config.toml
vocab_size = 1242
qk_norm = false
attn_scale = 0.177
learning_rate = 0.00573
Each number is 50 + 12 x the weight over its row's rms, rounded and kept within 0 to 99. Layers, rows and columns count from 0. The size before them is the row's rms in percent of the matrix's.

# v: layer 14 attention value, 128x192, rms 0.249, rows 119-127, columns 96-127
# o: layer 14 attention output (transposed), 128x192, rms 0.228, rows 119-127, columns 96-127
# up: layer 14 MLP up, 768x192, rms 0.264, rows 0-37, columns 96-127
# down: layer 14 MLP down (transposed), 768x192, rms 0.274, rows 0-36, columns 96-127
v119 087:66 51 49 61 60 52 46 41 63 79 53 38 48 56 33 23 62 54 60 38 57 46 49 43 27 48 43 50 48 48 59 40
o119 087:45 51 50 47 45 43 42 76 33 32 38 61 44 47 57 61 35 55 57 42 52 65 25 60 61 50 48 40 54 59 28 71
v120 101:62 56 49 47 48 42 47 39 58 44 31 38 66 50 54 58 59 35 37 58 62 60 39 40 55 30 34 32 32 60 39 61
o120 095:43 55 68 37 53 62 34 67 49 66 63 47 59 58 37 46 30 41 68 37 47 49 49 46 62 68 48 55 38 53 43 48
v121 090:27 55 49 42 45 45 45 49 62 47 61 56 44 43 49 70 49 49 54 45 57 48 50 63 31 58 74 70 52 69 41 57
o121 089:65 57 42 42 28 54 68 50 45 51 43 47 43 74 52 54 41 39 64 67 68 45 87 46 67 45 57 47 52 38 50 43
v122 100:41 60 27 46 37 64 41 40 51 44 43 56 46 31 63 42 50 54 54 54 48 50 34 63 47 45 60 50 59 47 53 50
o122 099:41 45 62 49 59 31 71 49 39 46 41 50 53 38 66 81 63 43 49 58 54 47 81 39 45 34 33 61 41 52 61 52
v123 090:52 49 45 61 53 37 61 34 51 70 61 47 33 67 55 62 70 59 57 62 41 37 45 46 47 50 54 58 44 63 44 37
o123 091:61 48 53 54 33 54 45 41 49 43 51 62 75 46 53 47 23 26 45 63 53 60 37 54 56 37 49 60 37 41 47 43
v124 097:43 62 31 62 68 35 47 64 37 87 38 34 42 56 50 50 62 31 51 54 57 51 37 35 30 50 35 46 46 38 50 34
o124 091:56 41 75 43 70 52 51 39 40 51 53 72 68 62 42 44 50 44 36 57 22 43 74 57 38 43 71 85 56 45 39 65
v125 100:62 60 48 52 49 47 53 53 60 68 50 31 85 43 53 59 56 49 40 49 45 40 35 58 55 49 52 44 25 45 47 61
o125 098:56 32 51 65 50 51 60 40 30 54 49 68 54 32 45 33 39 53 48 54 32 52 71 40 42 61 59 68 52 35 37 44
v126 088:34 50 22 52 66 36 75 39 50 38 61 57 66 50 47 60 66 55 54 47 50 47 64 42 58 46 57 38 59 51 59 54
o126 090:63 56 64 56 23 56 35 45 36 73 37 40 53 73 55 55 42 49 47 72 59 66 56 38 40 30 28 52 63 45 21 36
v127 100:70 48 54 37 46 41 62 55 47 39 57 26 56 54 41 56 45 45 56 67 36 66 60 35 37 67 57 40 41 60 59 59
o127 096:36 44 63 38 35 65 40 41 53 53 67 63 49 19 55 39 57 34 66 50 42 51 43 53 50 44 74 52 59 41 59 46
up0 093:46 43 51 36 59 48 54 64 55 51 50 35 41 24 57 76 60 61 67 27 54 26 56 59 45 51 60 54 61 38 40 68
down0 096:32 41 53 62 72 48 51 27 54 64 38 35 60 44 52 38 47 44 36 33 41 75 58 50 60 44 52 45 56 59 70 71
up1 098:51 65 66 39 50 57 46 52 53 19 58 49 48 58 69 43 37 59 50 46 51 61 58 49 57 48 29 54 55 43 67 52
down1 105:48 56 65 53 68 41 60 37 39 56 66 41 56 36 46 45 52 38 46 50 56 61 51 67 30 49 53 49 54 50 57 69
up2 098:55 46 56 40 28 64 49 41 15 52 51 43 64 44 49 40 70 61 39 30 21 61 47 57 56 51 62 30 56 48 51 44
down2 096:34 54 54 74 72 58 45 60 46 60 37 56 58 28 55 48 46 47 35 51 48 35 32 34 48 54 39 53 46 47 32 51
up3 095:48 50 47 60 34 36 61 28 55 32 60 53 60 43 59 62 57 64 80 46 53 59 39 56 64 63 61 65 21 43 34 59
down3 100:49 36 49 56 47 52 37 58 44 45 45 49 82 60 58 52 41 62 56 46 36 49 63 72 59 76 33 53 46 48 46 41
up4 109:55 24 53 50 50 56 48 53 45 43 42 40 50 75 53 58 46 60 47 48 46 73 48 44 46 63 45 50 45 24 46 56
down4 096:44 59 34 52 51 37 48 63 63 47 48 51 77 49 39 33 36 33 64 55 43 45 39 52 36 33 38 57 62 28 37 53
up5 103:44 37 58 31 22 52 69 70 54 47 34 75 66 46 32 54 35 58 46 35 53 59 55 48 43 49 35 62 63 50 52 37
down5 099:68 49 49 24 38 56 39 41 53 47 38 45 50 37 53 11 46 36 34 70 51 48 53 54 73 52 44 30 28 52 52 52
up6 096:51 52 29 62 63 43 48 44 36 68 46 53 58 53 21 41 60 48 41 61 44 50 56 53 43 56 54 54 75 73 56 58
down6 093:63 48 69 45 51 52 46 54 49 53 54 42 40 17 57 56 59 49 43 36 61 38 53 43 45 60 46 30 55 53 49 44
up7 097:37 36 41 40 53 54 53 47 65 52 50 36 76 68 62 52 43 69 37 42 50 47 48 64 77 45 43 50 37 31 57 37
down7 095:51 50 51 44 57 51 50 42 45 31 75 60 45 64 56 32 68 57 51 56 58 47 58 52 54 56 54 52 37 78 60 51
up8 087:48 54 48 45 65 55 48 44 44 58 52 66 39 56 52 87 69 49 49 50 38 57 54 67 58 58 42 62 53 13 50 54
down8 082:78 48 60 50 49 65 54 65 70 55 28 55 52 48 49 44 19 51 35 30 68 43 51 42 44 55 54 59 57 43 47 52
up9 099:52 42 54 51 61 32 41 45 45 72 44 41 59 34 46 63 63 60 50 41 32 57 51 44 54 35 67 53 62 53 58 49
down9 091:40 48 57 48 42 37 73 60 36 26 67 45 77 60 47 56 22 67 81 48 53 44 63 41 29 51 40 74 53 51 73 47
up10 106:56 44 41 58 27 57 54 53 41 45 54 73 60 51 50 33 53 38 34 31 50 60 51 59 54 50 57 52 40 50 52 40
down10 113:42 42 41 35 49 48 70 48 42 49 50 68 70 72 60 57 44 53 49 46 41 45 47 47 44 63 52 55 54 46 50 44
up11 103:56 62 50 55 58 69 59 44 64 50 45 39 31 69 47 39 48 67 55 65 41 46 46 49 57 27 57 47 63 40 23 30
down11 100:39 48 69 61 73 33 59 55 46 56 58 52 49 45 47 39 25 36 60 47 46 42 39 55 49 36 53 36 48 50 55 51
up12 099:33 45 50 78 48 42 26 48 79 32 36 59 46 56 39 47 39 44 51 51 48 46 49 47 55 39 59 57 49 62 57 41
down12 099:38 54 73 40 37 43 35 56 43 35 57 40 58 42 45 48 34 61 59 38 34 34 39 39 50 57 65 47 44 38 53 45
up13 102:51 55 66 28 53 40 28 54 48 46 54 47 46 33 41 63 52 48 61 68 41 53 23 51 42 56 64 59 40 60 53 69
down13 107:58 67 74 48 59 40 63 41 48 43 48 19 45 51 49 61 46 61 43 47 20 47 43 42 44 68 63 63 71 54 51 33
up14 104:42 35 53 60 63 62 54 59 44 58 36 61 64 57 64 43 60 60 42 60 65 40 48 27 53 73 66 60 64 62 49 74
down14 106:48 40 56 67 40 60 58 37 50 57 57 34 52 39 49 51 48 59 61 41 56 48 56 46 53 46 53 47 60 57 52 53
up15 101:51 58 48 56 18 63 57 60 45 59 69 60 57 53 60 71 60 19 54 47 47 50 52 37 48 51 39 72 35 38 50 60
down15 110:46 56 43 46 33 45 62 58 48 57 47 64 45 66 44 61 48 62 49 16 65 55 66 54 41 51 64 47 65 53 58 73
up16 102:40 50 59 50 69 47 37 46 54 49 42 37 47 43 49 78 34 55 49 53 70 58 65 50 63 52 35 26 43 56 46 54
down16 102:47 37 48 57 43 40 61 52 57 53 31 44 50 66 27 65 51 32 63 67 40 53 37 53 58 52 55 62 57 42 53 35
up17 097:45 64 49 69 57 62 76 56 48 56 64 43 56 44 56 46 42 53 41 43 66 55 44 45 53 35 60 78 40 68 50 66
down17 094:68 37 64 48 44 47 62 30 64 59 32 50 32 66 43 67 85 51 44 68 45 52 39 53 54 45 28 54 59 36 50 39
up18 100:74 62 45 49 31 53 50 40 45 51 91 28 50 64 44 62 66 74 47 52 52 45 51 39 34 86 54 34 42 70 47 64
down18 098:53 60 35 46 67 53 57 68 56 33 38 49 44 39 76 43 34 73 51 14 61 49 50 36 61 29 45 50 47 59 74 49
up19 099:50 64 51 28 49 70 53 44 64 51 49 38 66 57 63 55 52 56 65 47 65 46 56 55 36 42 45 58 59 53 55 42
down19 104:33 45 47 63 38 57 56 76 55 44 40 47 33 46 45 47 47 47 61 31 43 27 49 43 38 37 59 37 67 51 52 55
up20 100:52 43 21 39 59 62 58 44 73 55 59 50 40 67 58 60 72 50 61 56 36 39 56 47 32 81 44 27 42 63 63 41
down20 100:34 46 47 30 54 62 52 13 45 63 60 54 52 66 49 43 74 38 56 62 51 61 52 60 76 67 37 75 72 44 62 60
up21 099:54 48 55 49 33 66 47 42 60 48 47 47 73 61 81 31 61 38 65 47 28 42 52 20 71 51 51 50 49 62 67 53
down21 099:60 47 65 50 49 27 34 65 68 55 46 43 39 57 40 57 52 56 63 50 55 51 41 26 51 62 70 52 38 47 82 52
up22 099:47 62 50 40 58 39 19 50 61 56 49 48 38 56 42 42 58 51 51 59 34 79 44 63 38 37 50 65 49 63 45 52
down22 107:26 40 62 46 59 75 70 54 37 39 65 43 39 60 53 54 52 43 50 64 49 35 58 55 52 40 53 54 36 47 39 32
up23 109:37 53 48 47 65 62 24 68 60 59 53 52 43 54 32 48 82 53 40 38 41 48 57 51 64 58 43 47 38 48 65 41
down23 088:52 55 50 58 41 41 40 41 37 54 21 36 64 48 49 54 61 51 39 39 59 50 63 59 71 53 36 61 51 49 52 51
up24 100:40 47 46 58 71 58 63 46 37 69 41 48 38 58 49 55 50 55 49 46 47 32 36 48 47 48 51 51 54 23 56 56
down24 099:60 42 53 51 50 49 42 46 53 48 56 58 54 38 16 60 35 57 57 34 27 43 74 36 43 46 49 47 57 52 56 62
up25 101:59 50 40 36 45 38 30 51 58 46 47 50 74 70 74 55 62 63 42 43 52 71 56 48 55 81 62 50 44 48 60 61
down25 106:77 70 38 43 44 34 49 38 43 67 37 45 64 62 62 51 60 52 58 78 64 49 54 61 52 50 62 48 52 56 43 43
up26 099:55 33 27 57 63 56 50 63 50 39 72 62 55 40 42 58 46 38 46 50 58 38 59 64 42 46 46 33 61 59 60 45
down26 101:72 52 62 67 41 55 77 56 68 33 57 28 56 49 66 57 43 53 65 24 51 57 52 56 69 61 44 47 56 28 53 37
up27 097:37 43 48 63 52 62 40 49 65 31 34 51 53 62 37 51 58 63 50 43 56 72 55 73 64 56 34 30 55 66 53 35
down27 099:60 70 33 45 37 60 52 61 51 49 51 43 46 29 47 49 80 60 47 40 61 60 55 50 48 60 61 64 29 64 78 47
up28 105:54 66 50 37 71 69 53 65 48 40 37 52 47 49 53 42 57 63 61 66 32 33 43 28 53 46 51 40 25 57 45 82
down28 088:52 40 41 65 56 46 73 55 55 71 62 59 60 45 42 46 38 67 32 35 57 49 53 56 72 55 68 57 41 70 53 39
up29 106:68 50 52 44 53 58 53 48 44 41 39 55 64 53 43 59 57 47 53 40 39 38 45 61 49 32 41 44 66 46 53 55
down29 100:54 48 66 58 37 25 45 43 39 71 36 71 38 47 45 43 46 44 69 42 30 50 51 50 66 59 47 53 54 64 40 39
up30 105:58 58 47 30 40 49 52 45 54 45 55 41 52 46 31 83 58 48 58 52 55 31 60 77 53 62 48 80 55 43 50 44
down30 111:50 45 43 65 37 52 55 42 66 39 51 62 53 73 54 54 55 53 56 72 48 42 53 39 59 36 39 66 58 64 66 46
up31 096:57 48 71 44 36 57 32 33 52 67 43 29 71 59 51 47 48 58 55 45 53 36 50 50 77 57 59 56 66 43 74 63
down31 093:51 48 42 59 54 58 49 35 60 44 55 49 53 52 23 37 49 48 62 41 54 59 45 34 27 52 50 38 54 39 53 54
up32 097:50 35 59 61 42 48 57 46 59 22 64 44 50 53 53 49 51 59 45 71 41 48 48 46 36 64 41 54 54 45 74 37
down32 093:42 72 56 47 49 54 34 35 42 50 51 48 63 29 46 45 47 55 40 49 57 66 48 66 52 39 54 65 55 54 57 58
up33 106:55 31 43 39 64 46 42 50 76 49 43 48 49 46 64 53 48 37 55 48 38 36 43 35 49 45 51 53 73 54 47 86
down33 106:44 43 31 43 15 52 57 38 45 55 44 45 53 49 56 61 67 35 43 54 42 42 49 50 29 49 35 62 47 42 56 69
up34 100:71 53 74 47 67 66 46 43 46 66 63 49 56 49 44 49 57 53 49 63 35 56 44 67 48 52 54 37 32 65 40 57
down34 106:44 52 44 59 44 36 67 50 64 40 39 41 63 56 53 56 42 51 54 43 47 73 45 46 52 60 36 55 45 74 66 29
up35 096:60 56 39 46 60 50 49 70 51 44 48 37 43 76 37 53 40 45 24 32 56 50 59 48 43 47 43 53 40 57 72 41
down35 097:49 36 41 40 57 46 52 40 51 65 50 67 34 14 51 67 61 52 58 72 39 59 57 44 53 67 42 62 56 51 48 66
up36 095:41 49 77 38 60 53 65 57 53 61 46 68 43 68 31 52 36 40 44 68 64 55 56 49 43 57 46 66 48 54 51 41
down36 098:47 50 43 51 65 66 49 49 86 53 45 49 53 35 65 47 37 21 67 61 43 55 42 69 54 58 48 53 47 53 61 36
up37 094:51 60 39 47 47 56 41 60 59 81 45 57 38 37 51 29 55 69 41 56 48 53 42 59 57 47 35 42 55 32 29 36